config.toml
num_hidden_layers = 12
hidden_size = 384
num_attention_heads = 2
num_key_value_heads = 2
head_dim = 128
intermediate_size = 768
vocab_size = 25164
hidden_act = "gelu"
norm = "rmsnorm"
norm_place = "pre"
norm_eps = 1e-06
positions = "learned"
qk_norm = false
attn_scale = 0.0884
bias = "none"
tie_word_embeddings = false
parallel_block = false
extras = ["capped logits"]
init = "uniform"
init_std_qkv = 0.0255
init_std_o = 0.0
init_std_up = 0.0255
init_std_down = 0.0
optimizer = "soap_variant"
learning_rate = 0.00382
lr_mult_qkv = 0.4
beta1 = 0.95
beta2 = 0.95
lr_head = 0.00898
max_grad_norm = 2.0
warmup_steps = 200
schedule = "wsd"
decay_fraction = 1.0
decay_shape = "sqrt"
final_lr_fraction = 0.1
batch_tokens = 262144
max_seq_len = 1024
doc_mask = true
train_tokens = 726100000
max_steps = 2770
dataset = "wikipedia_en"
Each number is 128 + 32 x the weight over its row's rms, rounded and kept within 0 to 255. Layers, rows and columns count from 0. Numbers have three digits each. The size before them is the row's rms in percent of the matrix's.

# layer 6 attention output (transposed), 256x384, rms 0.113, rows 189-255, columns 0-47
092:150120114105081094122157164134078139152101185116149193130112099093118147110136145120155182134169072074096151145126120139140122159177176177152155
093:085177152143087150120119112110191150064151154116140130095096133121139171082073142104126092116084008120113171160117116176074132131164177125159136
095:105113094158148131118178103108138200104128147192123104149173131124086190109173099157169091139177089135112172120130133092152158158126116144098121
101:104136087124075117141140120160091159143138099126078111130161062126145127125216130092123156151110132111063089126065164146082160123145140113145109
096:118166105152150143111181153168103115165142136115129089055095082097122109138184080128124197167130135092154154155130071154112085142106074181158130
103:103151137163105105111071132182057136131158147118044112135095093066110074119091170147137169130090113094142155129110117178158157205089114069126123
094:087113125076135161209118176125135178168155135123154112174139185164098092151112114106085135157119071095123164154133182033094104138130132168127079
096:127097106100172169039120065129160067112171117110107160106122107110080105180106110091105136140115125102107104108101128142165091145172177117149099
101:182122205150041150066139043154183127112159129154109149132143114110121157206134037118125107109152118107123111131204145092091071132141107163101127
101:142140033163164093125188098139176053137158120144200134122162131150130103166109120091082152124146138162139151143121110129124169114120138185159169
100:119158101165129184146142153182082108221124156121118178138102081103104143165173137135166079109188102155125107124065129139155131132133157131100133
098:119076147170138167116103119152125126095109164179112153120123107151108145110116074086106134139112130096131130123119151058097137101114138076116116
093:145132152113165101178166184168116157145115152077065117100040141101134119142126160142180173172118051093108149177107141112108198083172150122111103
098:166130136091114154155131154151067100188088130109144179119093180200129111090156122123118141124103080113141139085159094167147153123110113151093101
104:119107163145162123171115116117131121148107141173193140132142096124115132173088158170136088125091075144158076108152146156110129159107113116130138
096:102146129122084147132146131097166117104176136153152098078137113098167149141146102131176099186117104180102137116166215098118141181159141129141062
097:136117127152106067145137119186116160095113168100123140111138152164124177145091093122112119149146075104136117182156109077174131129138110214127163
097:081153163146130132148166150072130188080123114137154073145134133148147191148126064132110118108101143151195155122109144171151130145125147146126108
100:060125148149130088134120115117144144101137103160122146158136123166173114153131181178125133115137154128093132110059129059129104098101124140161153
097:143079108127136113191125172149122110124137190170096138139108129187095113143145093095114121103165154167102145097135123111140177134135112129120171
103:178141119101164104143141096151132162137105183065123085105127171124147136094094134183156142132165126133065126094086183125113164092148102079134109
097:150125100136138032155070094157131128133162131132100168197060147036163112143189152136097116128087098178117111149095159124077164126084176109134129
097:179242149129106096147111151095137115124178109188114160096067064144102145121169118067184104087118127112099056140095111092089104143086060136138072
093:149136120116060146146089089073089118174135167089170134075149154116118180107092131099141046086126153087160134168129100094044145139101118133112117
103:133120173139052155086101083094117099103110159105139096171111107107129104135105203093105208149161132144135104182073121166082158127169129061177147
097:121123168123147114082133126106088129104124110131136098120074131146101168095173114125154078095149080063081109114176114132094102143141155096138197
102:164133135130117103155150162165119132089032144064148126148169156143132063081151168138100174173134135149089225133089208129169134114140111073078092
098:122130132159138148078111173098081144138090136120122159112142082152087109112095062125128142113122073120100153164110119123138159113136191121153158
099:180124061134072095139143080180140105093078150154103114113135141125101049118092140163092104130095077056107099135158195130146142117127149128108075
099:112093142156054108145122111134130149119123101143135201102061119167141177092099127101123120086135140175166106148141147155159148158143133158154087
097:141094097095204111082083110111086087127139092113119131132190065120152183144073062135085126180150151192194124139122125164063110166089113088076142
090:096078083048235155128128112072143089160167150119085136132159134070096138086141089133090125113129180132127067142074148076064142095119145119132094
097:138154118091121120110143160119085108155117109090104131129137058089058176177094133169107213119059156089128129101153075167136117093063167122130153
102:206105106147153155125169135176060149147098102110067148100182183090130127114143124113095153157128186092112154149143118134201094083155089130110096
096:164067164153128152080164141109158088112143192146139139079067104152111141094150085142083160107117126158159194093137168152160060128113121124053131
093:071127094134078076117071232118155096179130165109159067139117151173149106151111096176103113166161103133160164129132143122096082132150130119117137
091:084132111136127121161152141149083132122105111123185143159176121120148133104087143116108131112123197105147111157128160143097154128086084190108091
103:139124111096067095081169115143147132128173145156184139138072157162114102144113103096166109117098115142186117118134120109155162189167125165155072
093:061125096130118116168126146134124111116125126138141149106146116169079105099068069200114065120130072109086099087120099175166145150186086122123090
097:177171154119144125115056114122118152154126175163089118107125171149130107126093172084058144129054126078106116136123137106156181103077132147119134
091:180169081112123109137182096132096153127151153128205115111090135086129131102127122178103142082158164094186170098142105156061155113089115154154119
093:111112079177149112125120118125129141089138103167165118157065120176126183179126123159091130098127193166160045082060142083146099112125087160091111
100:155136164183144089105122134065092066112110064089153132098123136151128182067126156112081162174086174116157113121139109173130091115123097149062170
090:130155134149124123134084109151151089163123153039099134175168123103147120166160093144097053103132180146077131164131129118151153153075106118121113
099:077156146156141158081087094134122087123094129137097111116160161158029117174081141064151110149066134088102128158085166226118106100144140129078128
102:172121115118117100121150108164097105081150162142129179138087161166084107136095143147178156190132144163168157079126129129095141110080156101108138
099:101157160201097186149148132128161088065205150182107077149139149169116115156116091137151131167174114105070107104128149084118119094158108171137127
096:157141056091107138131163142144139138156129190174078124104098132104137048091147111110122074142123107155113106147112113108148091123116113173124100
088:072108106126111148165097138057172125141122131182078154132112155104064148125111099146059088104196121113154148074143095109088189127123172169143099
097:067144129141132062127179107179157156180140113216104132167121148096109148090108094087148116102145160109112114135109110061100137126146096116132115
092:083115110060165131105167116130099125141141138110083123127135145159120053128105110124190058110113153090115145107120108144119133163156036089161153
095:165087171134122115136090165117161196161144023142137102172160144169147143123102176130136175144055138128119158105150139131088113135119190124114144
100:126124168169130125145110108155163106149152152088099116129088119160075121138138113231165115081179094042170129179127077144130146078170092101079176
101:106122151096070100136076101183116101117105121101091164077097094162043158124114099103152193108169180109121100092199093143123108156131160147125113
100:145146123174142129142145184116148126102120142058152120128127142139137124132111092177148137166112098089074150133086105184127147122094142134114118
110:154079106106083041131140152154149113106124125100124159164130111131131131130129125105130054148145160148114114152094065172095095113098084147097138
094:233148140143125069126124139111149184096135160146124108115126174151111094136115141075106081130171146136127177112148167136138124175086130152153172
098:165104101128101157115092164075143117141107175199180110119136139102122037081156083196108120199135195114096079172072106167086142159118088115134164
097:128118117169136108178137126159127114140066159152115211129064130140155165215166116128116024108146111100163117105105125142096151165154138079084145
099:123179106133049175076125131137107112170080101085161144113161170157203174142099154176097090131116089058144110099126140136119182163173124088128127
099:064111132086132129083128207094128103176133092162067097154135150131108159094136121124118076092132151106104177130125157175071179091159110150108068
100:084116134094170061136162146096149106114136121178141154157091055078196201119148158099150108158093140166122120138063133170078188127175091110141149
098:074132085160140181122131165161201129121086045120113208119152106177124165115075126059160136135075103161190102095099044157154065157066111150111095
094:064124099136178101131113085183119130048124132131156100163146121152150094107195132095130057112150182112138117179104162206072114115136122104068128
098:200144107151061131128109117123087100152102094146132148130168126176169140119175135143145113172109117130130119145145166124171155112156160100134098
095:143068145144122121168142165171159160111128165120172110136110151130133154070092174166197151080131159158181146165116149121105132054054137103139115
100:151087164127082116160119134112151114076061169113132121131081080109101157150120092113072098147123179131110102084179136138166136123117101091125140
# layer 6 attention value, 256x384, rms 0.06, rows 190-255, columns 0-47
094:191072132117107174210156161145136095169164131173115181133141099098074100073130144112137141121179136165120186110133117162157146127083123125106167
093:151122138174155111135090085147067071075108148119124124128096148089108104220085111141114128127122099087170204170110131072197111124149149033157142
099:070120125135144172135157119134091138086121120091110162132147116133143137098146111191160097113099092152109161126064111128142133147166184104091160
092:161125131127154159139106129110073133139120087168065108124170129089071121099142175140148176120143136173190135069127117167123156100131076161178124
098:065078105153138192125134109066159123138132148099171128140152163160140095071119106103141100137071139112132096137130120152092156125159102152133103
094:096119122172099074118146137110087136138086084069138123132128186143094127147165148098093125106158090166224111086101163132038135105150114150136088
092:063102155134125152085131138174129120140130088130178124179098097163098082141085122182103121142142087140077171067155103088084145160091158118136137
097:114155077019106063058147129168113114133201152172131133183169115144141108115109117159174130177194135075103194155122067132196106119155099154100074
096:132124084146179124181124103118115131142153155160172083127195105089143101147134129119164170140111116120153104129163135146137110161084107176106126
095:140072147132154112149143182122165126094162113111097116106150153134126087112135167111166088127157106140171127154131143184107114129162140072151101
095:140153079149122060146137183161131054114130168121137117169125159089110109152091091108075155106130113173140138130153098086103167117097134126186096
092:172168153152156077161204137160089172149082163154171157111162154034079133161126122051107144129151136175151161100147159124137120188152144110117154
091:125103124105158099116092071104209145134099103161167127121157124114163174083121158172090121113096095128142137136140183152182069121091137152146128
098:167138112097130118121095138111144166080152150101058114179114086105082113128118080126108103174157155093110148088127130158156115156181111165092165
094:107132143100131102157179155220084128176136128117118079063123108046162091092137140111108094126112120088120154134138104179093127170144045102176119
096:136171180107177087179108178111174093083146102112091107138093078079111030102199130165078169120157120129132136149108112108087081138162094148104100
097:158079181081048143169115107154082113092105074139120106132172079119070174162120117131091126160136076139131124131099163171139144081130204080118141
099:092098099087158145112130166163102128137156102127143123083089112158145192164189151092130156127096099112103097074129126123142098116128089120142129
100:123101099180137130113149116052109104127147062049056123085135155152089113118138165154136108106161103160117153135132124142146113174079171113171125
104:061123207158177134151125191137143124087117165180171093188133140088144186105121097140112121127150103165151127177170066109145145119106101161193096
093:112177118074098142145137123080179168140087192100071141158102154079159204133164098168078123101109131087182134154130156134103134115104140114143070
097:137115049141109078101150099151105104134124168112119189207145157123100124121094180136098109121138140107157100131197118108113145158103101120161114
091:090132158110101157076096102115155101137152191120134126110116110173113153153103100117124081104100079105109124107102168111184088158095128130163115
096:109110082181173140137163104132150093112049174132129196138113081091154130118119126108115151147068162148089101093189148125122153103131116106122089
097:155164107103131151088141097041133130120160098114111100143143126166155115136118081076092118201105136128124175140080129079124113130166084127179164
100:121123071190064105095094097151113135133104051119158161129136137101135160120128124092158132144124133134099081167099105172164114133073108144166132
094:144085122082140146163157100073158131154114119206135154140121123103127137139141158131125112198110109162074168094096123168083129068112079130143173
098:135100165124193126158159149109104051144170122122095153120116127100138079163101116110117122133077124066050151069145107123148113139096129124158140
100:117096157145174145111116115157081156124158156106181180123122111144147092142080128088129052114136091138092138112150176144201147117065186114105101
096:199054126155119189131111184150128128113125081142098210090172154192147168090150135170141138122112120139152150202144189112151111136123129180073112
097:090130113100111079137098101127123156098117142135091139124099139120148198170122119153151138168109128127083115134150092188122153187143131132116183
096:114120120122134165147130160105124164095137108123127129106149142183092118136116096122120115054149152122103106188114154074057158085099118162150143
101:119112177093137127090141160098136125139122169146119144093088124157151144193181144111077112169163100100116078058153137132100089110129082123065107
097:153131106095115176149090066134125100108124093118100174126206176119154119166145143134125157077124134129124164097104133138126153108162150121097118
092:121121141108118093151089097125125132169127114107104076151123191160173152070187171120091081134107143156185143158141122112122081165099107155097134
091:105109144075172117131084160141096176178153133100131086123205151089137123089104128112078158099148105101099179122091150191126092157114139149126077
099:130123171183165129146144197122124109155095153093163090082169162180147107157098113145173150123108107116127154161113083083142151147105140095101103
096:179186088106123114233083133140171165128121118096101157121080148160111147074092134129129145163102061146152121093091128084127120091140157133152107
093:081141098118103081129130116105119094099163095103101212187091120109179176175131123153096133143118185155110159103147139139100130134160134136147169
091:121133193079144147141113116151118140096192113148134139148116131148133125181110115123129106109109171107152124159096131166155137114098142191136074
094:092106168091098114178088120154073107076124107099124127122100103140108156136116122126149173124150146089099148132160119163173069118131128127156158
098:171093133114084150132154094108143163166127096115127149098098140114118128074125135131162177137065158105119125134058164141069136135178162135102118
094:111108134076104105128144141098156135130157200109077051121169122129104131155080053166137111070096128133164109127140079092135127143115143181107127
099:186096155145115127126116080108217109156127130149135114110100125132098094056102150106157156150113106171169135120112033099154133094101114097107169
097:096107137119178094077129144140111085143168136175145162093108161071077154138091132119136086123095158125128164079168162127120115102146117116146070
096:106175166167195092110109124124148112112083125114108143086134162139105061102103115078115127109173123103109143185113114102152099128137099172182148
092:159060120084069115168175079093190156067060165101132103126108142122129151151192176120151115157137134164153068125159107131120105156142119174161178
092:143051198189085119192132144109182095147102179112079187157141119171194140110079158082090119147166182147115179139130174105142159154189170116147140
096:076085151179140069161142173142147134055134137135114078102174096127163122094173091135139210062184121144090118133135129126176147173116114121147115
088:149155142088141176078119122164173116101159097096155090103152136198086144110088107159159152179125084124058136102089074152123185129171117173141160
096:166118131179138100092097138153141160084078088094156134082127089149137173084171112055102188156098145176018094091144096111091180127157128124115112
097:164129085092093158159099136127130150128184164128155147103106146132139185094150118104121167140178156160180133155068152123176103156051097086167138
101:094111186086143138127100117093154133114122184126154136153113059098121079113134092106161107110158161178094098150153076147140095137105138146136083
097:134159137173176120166084098149200097103094084200096095172114208162075140118150152143184143158088141106175160141142111134063148125146170136119097
103:164152123145144165145172130140153209140110145120153179115109132117092140174072124096161181141101088107175142056178132131145105103114097093077099
094:159194122092112116128087127091097090170116110178094135108129108077088127116164170095109139130117150144141109150093171093141168152124120158140118
097:148135176102105155149116138084131100137092076078122174092096118112112100071121150139173140118052145098130102104083191141079134159172106131168151
099:113124112140103111152099088123143130122161102116085136115161145077125078176140163142080152138152146086160112113105165093178145172108174166167109
099:139120122063136149123101119127138152106162088087129164164127120176093095117120141099147088140167119113050140112094081126151168085126124139128122
097:156149131143177097154079087118117166203156195122124133083172117106095159180100083166124196130106142114117115149080110102168143088118158132189172
099:139203061171125102108169121123115115056118073076101112151124142154100119147135102150111132109083104114101110069097140132084156157156112107154129
100:152164149119117087125158159174148117191145108181153111120105136160102060136121120154111102106123131127113073130081121153079088092117170098110177
093:131128101175123139103075082137134191123157086099184117132084180097129143138120102155141122108099127179160138101100149151172135156086126130082118
097:182116124098164161121099129159171142125151075083170145165098135134138176134117135092180120114172088121078160129041170149143134145127154124094143
093:111155059112162140093134087112130173144144136108133112127127173163100132147135111096143224074160103138105140118177121088145099207062120151135129
096:107111093122155180139099144129169167155147195098181127178129125086164131062125118125092088183127107121151105139180172079084163157109094167197147
# layer 6 MLP up, 768x384, rms 0.0764, rows 0-74, columns 0-47
094:070105112197158080090181174125168158133115172130114161157127085140146149116113115119116133169159121173101161134124149139172162160098079116133190
100:080120120083185134137137102119100125126104120132076094077022110134151109175154087137075109145130152121029104161114139137118070187159183126136173
105:104098146102149058103181161065085079146180092154128164069201138135138121121119092085120074128174141137118117133100100126082129104138117083158149
095:142152112173191148161070083102182120116126137212112128132115160120139106090173145112148124093068163138066145180157120067146094142148142153064135
097:108123203138113180086107122153183097159108136083083083132144177152116108163067119158070086055064128094112187140121101182115120212155139138182149
085:152090140084148098133149090094113133117105094091054177182095170126114126140114130152160101102118120052079125135082115107135107196112156086098161
101:159112150154072131193089192090103115168147109112118136104107113110137114134156101150152129184110141204126147155192095172100158068134065140079129
099:114124162079148120113100146082133049123173131152124136126155163098110086156168100105109129165135087144121188121186117147118136159134166096166129
102:125104126136180096117077105117128103185129069079119156090088203150105113103152138114099139008140072086143125114147161141100113130134186137072108
105:090128087111077130154123132121143104150141112087107120130087128169109170136121074085082094099093102135120173079154150164112129114080127158127157
098:138143121137141159099113119102136082189152076073092094117157123081078217134126109136049138147131062147122092087115176089136099107119203126109120
104:093114153163089061126141187112132146156152083142154133125110106142152134149181141179120139124120164141119152100121080170095189134170133037108082
090:144108118119116128172129149152115121174106180112156038124129121147104183139140187094127076101148108122090126131120141090071155129155113146112157
101:109153110136153122119155080139118110122204119094165065130066105137224081168133143111133156109178137139186160124100065125145090177080098140177104
109:165126109134110132121094123054133168117130166103137146122099129074086129118146148121121187183135137160218137140185128169174073135115135142076130
094:173112122117131120130097090081157130096165118140086058174213161108149129158145129132157146117196105168183146134100104106103093144150097139118186
088:120031122113102075116197189120080165151195077170121194108134136153171166130160137082102131118153115177164183109105160067123172115107137127137170
084:107149117109100119120096096084138111153136104085209133106101105180145070104157106104148160108168069105133086188116154160143164126129131195149148
086:209120103185081079170116084118119167122088139113119081092078163135060121103155087092117112150170095087128113172144114123137092117114121069148128
090:140157132118132105143183154120100150142130066115120156160149149183108132100151158128129116132137141123116087125189127095118142150123182166151136
103:128153151147047043165107117119098147138104120135166052090193090079155116028167115103069170158111111200107091104137094142129153133112102187162094
110:103092108125136119119087116184081184189067118105122156101164144109116151095128110079045082118140161115146120126115153117126230156161122131118133
091:085157114193194061123091112138110133135126110077107080169094105171154089112095147103085110091192152119102128062128064111080141139157173100121127
096:161110113146102145142168107137130130094194105149113182129166120102136116106109134110149174097166147068142142082117129148174177133153133140109141
089:131119117106124098139133071137175174154132139152095108106183141107115112078121111166146133070176150091119139116132145107125165172116124127133144
086:129137089159108093110118171137106135142068084212113141103167149080135120103077129155135131165142114121105080153142095084185106152124127113117152
096:137167125123095106148148162095121121108047129108123145121160190115038112171104188139125147101110181177146129173116125124127041079112145085138166
110:174144123153102178126137114101114111148167161197130162114128119153119049122159085108092055077121089145150174117137126093109108134128136131052111
110:098133099088119097087115136101121000126185133161128123127107036108169138132173100119115087139131109194131133152097104146104103096061055085104125
087:156132115124159076120056178143110102130174119172162152150107136129100147086153085141180158085158081091067095140142088161146151184117146104167153
105:161158089109073113124109131106062130177147156084103123111176177114154117060101157123162095101120162124147157153140101125046114146112091044196103
097:115161157143127120124139166099131141177102150112150135162155142112103134116147126098124119093144114161129121107105108077169057083100139064195101
104:196088199227145101107168120116139141134146088128110061098128141104127057105128146087091134066135080122165224116119134194177053141166136099110178
097:108111119138094141135121174152125103130138169121051139140140175143133094074162110117120145115091113140118135086123171126134090103132100129152120
095:088097134152043113131136134132131149140150107171109125157104112132154146109169092192173147145101128097111152176130110112095227109135147140153106
109:135115148140130120164070092122149143137125118122140145151107149043128120114137181118143093104093170198055106075089081074091074136126121121106073
104:072148094176116113096120112114142154103110134143134115081158124081113140114143079120149104167111137148123108165143120147141178102113127081087060
106:121118144054095084132152104184139111061155132102169121124147042143167138143144154151125104145116134102142129152064132117132125123100103142129131
095:113106116128123135160118180107093127200088135104111090140125138173110133108161160123121041121125093120125182182136129178119121088091125111189084
098:175156123114142156111125140121076110159156072045148134124177125170184155134102113150117176153142136099096098120115144141107087096123110084153082
097:182169119115080136149080144156114121170079149139152114090161081138096118082089145124171097120105077138187112156155143140143099153121117136098108
093:152108117176192190125176165102158165093127173137106091137155172159116149113160059152059105175060090076112144095126122153144078111153118202127111
082:131147170181091181110156176113156176106077138112146065121105137068128102107123138113163117135122143184165155101126119141132097128118075108143131
099:145149190123139130116142101149145168141137124143173125096089059131141146214125145131190099148077108184134059095146181141144171135124110104082196
106:166146087163125110123122209158106102111096177159157110124155106128140074056117164141123122063129128120123061107143184115071094104132091128097163
116:116125116151111128104091185096176142138180161156139125101164137147171113160088163158111130107154089164133089117123125143160065228097141145127098
097:105180190149123180102112161101063120171158145156145177135135131103083103097082110150136135126104052185143100104147119105155129204091089175137151
110:161146173131140095149100140065117157105131162133161169130111189112120005130143125080104057092080135085072156121123136070090171144109093099119151
110:109127106109123124175076140106070085133095141081141145123070120110120172159134113056161121177116072148194133160187104115123145102101151104117190
086:111106138148127122139243161117129151150085117104159109126140138112135157072108190099169204110112071134109168124134098108156123128144116093139137
100:154168157133107060113170158135125153158164160139103116157084087084164127156115120106142059081094112071068110172115114161116168131084130101142151
098:133154130155141143152062118122166078104082102109168109143110163206056113123118139091125070071135103140170106192173173116129145143114107102163076
103:142156098156150203074091133113132154145077122120167102173115102146143096138103191162127134149138168125129106100107124109187152183112095155165134
102:081110178109161110091100129078144168116161132169158082165111159105117100094109206132121124191106183200120087146102151087114122164112153150128107
092:130114081133145164151088142130110071173145147159132084164121057153157129177123126143145120160150109090123096138071145134073073161132100111135165
107:162179118065060132110110160119079118146144128149150066158114134172124122166150136090156158073159113118155102137129102151126138176166097119061207
118:190092171096118077091128160094112113077139069062113136124098146134135124148100119148090125158151111119118097109186154132124148140137176150061214
102:141131171160142107137155138124042147152136158145162122168119136152107128121152107179122102152075119129127138136144164152108108100161103091158027
105:158150130140081089141138105110120170164107123129136092130135135092147125136180115166193130152121126096181133145145183099098181175115080126085084
103:157111140143188112174143148150146129115113132106208067162155099110124131135156124168159170113143137143143133129149080126142152159147090142178050
096:133111143099167181141137109132154145136109151117118143132109099148151088148216108126140136128140146110123153126141146133147124142172172103106187
080:126119215221144163171139127118157168137123064106136126054166171145164131140086162166109183089110116096119133131155131140115166081104113117145156
093:140047142178097143200164150120093114090142148126110122146135119113078171159143150084117112089081112109124103119116105123174110156132125132169090
092:134128132121106072110130147119131139160182112104133101126108088169150094174153117130105108074142082077147113105102143081108146127066121169087109
096:133099094136154131143136131106133104152135159186164157101100108132085085114129092150107060129126173123137152119150124077122108105191108125120143
104:174123125079068157130137198130074083119120136129118108142101153124159073115105129155158183128122147137146149126083061140170112093151206142148143
102:130162097115188088119082146132105105082163091074174112133151133130145059115128084154080122048170108165051132145067153174153188125108151157057118
106:075109124153123176173097159127161141114087189125183190103144120086120146143123125072121171128089160142099108170126168135178109125164116154109102
104:105164114067136127146104134136146117117159162100146120109087110112111079114161134099149118132129156121127132126157187114157142065082086118158087
099:100113110146094066151084082080124128061123137082172084123113113114134123183172108090104112049117140077141156104106158113082140127122120089139114
100:085083105128091102122126104091118203188146132066145104142080200154126137143094142097151086111176131118097078162055153126164114075103151140130124
097:152120132160156067146129116129143150149080177075182165164155135143113160151135092157158109129128077109142091096204132133114168071158102108093172
100:136082166122128079181070154155161107147115142128163094075126070130117054111167115137080075099147099166118193167091117203130126106119100136110112
099:146140104094074107169117166114105089128167105117107073126162146152131122104134134141071119106125130185133186119129195135112170104096148116112140
117:091158111161148151111117073107131122201124158164165136123170087128142136159173094115138141180118137112155080107129165164160123074111120144107095
# layer 6 MLP down (transposed), 768x384, rms 0.0796, rows 0-73, columns 0-47
097:170137111039131129143115123091093068122110123111120086152181143078083140137112156146165189096110131097122150145108135139098130074175134122094148
097:137088123115128133146112171189153104119222092145165143148164100125140143145174229114122194176187160077187155100133140169156162090095133075135175
102:141088102169174129140095122151113107187140156139125121171087128142158122101160153080163143098101125151088141186089113121130093111115159133119117
088:095135113130115184139142142115137118157151154097153123137085080139131140185118126159132104146203159097140172147154120108150103161095152152159101
101:151108106112133104168160120166114140131136154141164179086077136182159140123183121138173078123174105145117117121118108154114105120114111178109120
103:110127134095160205147142109115143087071130174174096133144123124187173124123124145078070150109131121096106131170146146128124108135127162113085105
101:073107159151179106063131116091163118081078162143098109137057119131141090118123172162099115088194116115163176118060063094175157118112170097142162
098:088191115101103168137150103077104093183144101120138114138081156113145139169149094142130077088119156177116117115181110092099129112099102137126108
103:113106153106124137126100100175202160115168149133118089161146094166099115174141093125120110081172131125143177114140161146177176084059152094172091
100:115107156164132124090128124123158175126160166178171133170152060078126108169122092174122112164132132188112146122171113118113131151142124152086060
105:116115132168111038171134159109145151118126136143193111094137038105174040132091118115109131195072107126125190163126071126160152120144118134150176
093:145133147128056177139153137108099146109143109103093119110109235126101107136131130150120112149119121080081131128140096152086151140084104179120157
076:163142166140116084129116080083159160180108097107155169123148123115117126154121127165135140127116092121115162187116110161104062104061132169152129
093:183151142141084107113144170119099133144121093109100166194154166104114123148129099123122110158076191084113138161124136103126138129113115158121158
109:078092103119154126136194109182119187109145142159175167179097165201125093080145138099127086124082119110124114135131168138075168178170110158106101
097:145137119093168149163120134104105128151070133124095171147110121124112105130143111151056109113151136068158086104169127124123167116141118049149100
090:117200179154139166099138132098097150066062145131162096065178104108118171115097167124122089170108194146138087111100143158136140150130141207154142
085:094091079122160107157157228117145122142110119106165168108130181138125140121159163181162121043130129090138123063243099138170100174103112113106119
090:058137177095155190079133169119140033101124159133144156161158128115166107180144164153150142112131146144124187109128116152090109159141135165166122
106:143087148121172103109116128154159118138144168164143146121137162129135105147093156088139130150164072138144138112103125166191109090140156135120113
104:098121125051161147128091098177088053096185043106076107133081111121147142106098090141149213086124132122195071123085148165123132153155103107121132
111:163092138166144180113166206150140176170125143178117115157105153195141089161097123084110094107116046187082186142157144138166133142161098160096122
099:091122110107157077135072142092140061125127153129088185121150098163058086134134152142157115178131122129143120143159083205138067101114177133119117
095:080178120117155113124186102193119122093142107133153092142147140152126128092168125119123125155124107195086110142101091085096122113160182105146134
090:114119149126105112119130121115141111127133131083165133127076112098203118154104071115112140203114113189095162095105094063124088153144204127184138
089:129079164120130157058096138146156074118107119130126123106107075132122151111175146145083126091160177143105146099107118152149140125146146142105129
102:092110135129103173120173141099088092096113098161132099142121054126191190124136167151098111132175136121095161058118161143145182117189167149077110
108:116104118135088101147049087100156167164117152139130151105130109106134193213145156155203119158136180089128109109084133149121119081157106154135145
116:160148185134148145072154169159139161161095117166086066139156157148099131174077085087159163163104119107137119171154083179113118146100129114102142
079:142104132170171160117156128141106191089089096132114188168093080167106063113154097076123095125110115145095143137131127055117126112091112153127091
111:135155171132137122174055170155102137084122139095149119131081131168108106133153159114214167149120149147123116059137172178144095147195110132145154
097:159141088155159180109117129123095089154134142124098120099093071108126123139086118134095115113118145083079131140063122128076134214132211176107119
097:084129135167093169198130124130157127223099081134098136120110136167130116145126118189165126081174174168156141079113089142100150095062140126172101
097:134089152104146121133170116128126092110108078141124157090124111139122134112050098117142128112137129135027143186117089116102111125104168074141075
098:119063154183176160153168119109142135186167116085149121090129142147143140152174194107096097143143066154164164126101155164172128159096089133118144
111:127093143103203131115148121100112131142093116093184146141146085137146113098070107116107109147167133149129163131200167143140182066106142131158183
089:165079126139182112157136091146126121139152079175194124131119157179161113101102102156111128137102119131119161145147148129118065059148156180145195
101:131171126133126151149113186073166143111193107111067115148130103131084175128071178169116155103148070141150122110134132161149159070123102094105123
098:148203153062159121170149180080207157164114153174074116113135118133114119122019095131152142093095122165153121160128152100134106210177108100117163
106:099137126190148094162047106155178101128100194144118044132131105112160092104138111101118086086146136151155170126086087117130102059127153153095115
094:090117158140099155063179110138133105115139120107134127187110103123194086116167063142060111124138187117130165105156157101150081109176128105119196
094:151097100139127114137139075094161119156138113123123162150115129073004078146046184157138036072158051163158140124134127139157139143193106162065174
097:104146098107142088157133091130126108101150168143092166071117064198110128152169115080085126079114150130082178179153089131106152082167124137090106
100:133144152171182140165170164142121099112107146131097140098125116147060102114065075099121136110170144087114151091131082138092112127126180132135108
103:115119170145057152143143141147088106124080087110152143084156115118087113191094131128105132096105174138144119080120123141145113096100163135165102
126:119210144147185133127157158162154161149088108183150121127126171125174110070093132143127124145100118176148147163084109096139089133123137128071095
104:099142123151213111135196106232139133091161138160124104093064125108175160144163088138122128158150055123082166157104150192149144128227173149131131
104:135144079083179102060152149155101121158139148143075122129091120104139122123120144193143130170131082161124082115137159073101075138167064182163103
117:154114085128075095187177174080141138137114141177104109172159166107143119069096213141186142133146157076122153101089153139138065161158112145059158
092:066198182094161159093136151128143177110099156164121194101133113136184102145097139119157102090154191118149103150131079058179161116062109103146129
112:128095125138184112093103114098111060112134153115066165074144131153146130111118142092132100126091102129100126082129136110118143148209080154112189
096:182105130068210136118142143166102094174201164125158149116176139099195197144206107160079139128120149082073161128149139128115080161139139090140151
100:122080143076122132108107130090159094121171088135168135082144114117106142151115087196144139135126118141115148147089141089166100086115152132175218
101:133142154139096149125148089127152186182186097160157143139162117150152147102150154126118145065155154089146134112126133130146092091120103197152108
090:108138167135149108130175150189140140089170145050116140097100083140125114108091115094107127132165153075073190149184159164213171113167125174094092
114:116179148187106143136089105147193110133055140129129170092157183154134081117122191115133193112122126144126130129137120136140117162106091144150143
136:120135151064142136071125086049121084120146089102156189118144095049106122171070143170149120129150115131102139123190156074121105127156130169069157
100:140103093094142196109120116073044099131154093194125103204090153118178161058163143125127091118140180146133100083082172164138114098137167097122056
104:112050091080123071142108109095143145090233133167131160084171123165161117128099125131088114089136157123165115057080089089144057127131165090172143
102:123179097187154119089030138073140095170071127137142171089137143178172089171090173109134137100111152115114117082156146125151093129129140083127113
092:138105093126103093135144107147090153092135096181113155106074129126104147129077059142157140108147142215165107155067121140108193156139127115124121
090:152131059107103135095109110141074125122167109172166162175137112107117183126161117107119128218171226144079141095064101121101113117117121104185144
090:136141133072093141101159079108175134159078115124178126130160161170108079119079170118148107110103168106141120100125054149106176166076123168158089
090:096169104138134169134144164107151153146103197135145137220106138075139173142158130093156040143117115116128128149152145133118116152176158159147092
093:123169174117077142069157140167121157145141140098154100148113154108157132166099153129127116117129075146137145165113135117166096133062103112130117
099:103167164168152164087157114104190169074121154143129088134196172146162081139119101081132097114104148106193120133080130163128102108130135118115116
108:089117095131117136057123063096131162144132095158110154154144138084137126200096150138136128141108171140141136076140096122168160161150157148142157
100:105093165130122118107126105120177166159091089105111073160170103127081149095169103180125156164113084130133151100156119138079126138107123163108146
098:122075143127186112101187115129148175162123130151132200136137120135143177124079139115132103186105121103122086150127110044082116145149135082137106
098:129167143153219176141119113147129117131106109196082139176108120076098128062122120204119126153180067205137141102117092165122124122130126114121089
093:164111105090115135092103146146134125089111094174106141140119080108179128143192118148119076141094132171098169136139114198123129216151147121097088
100:109161102048116105104089125107101156128114075142126131128156135139176090103122097157078119138144127154106140148092093143137129112109111123106089
099:094132112138136181092082129046098150168088106115058217153132144106139101118153158132115123105115096130149126105179091084063170143108119124098123
102:108080185168198104113169079140119098150165140156128192100094154114154196064086144137080127140115113115146141125138197166090111146092122122147063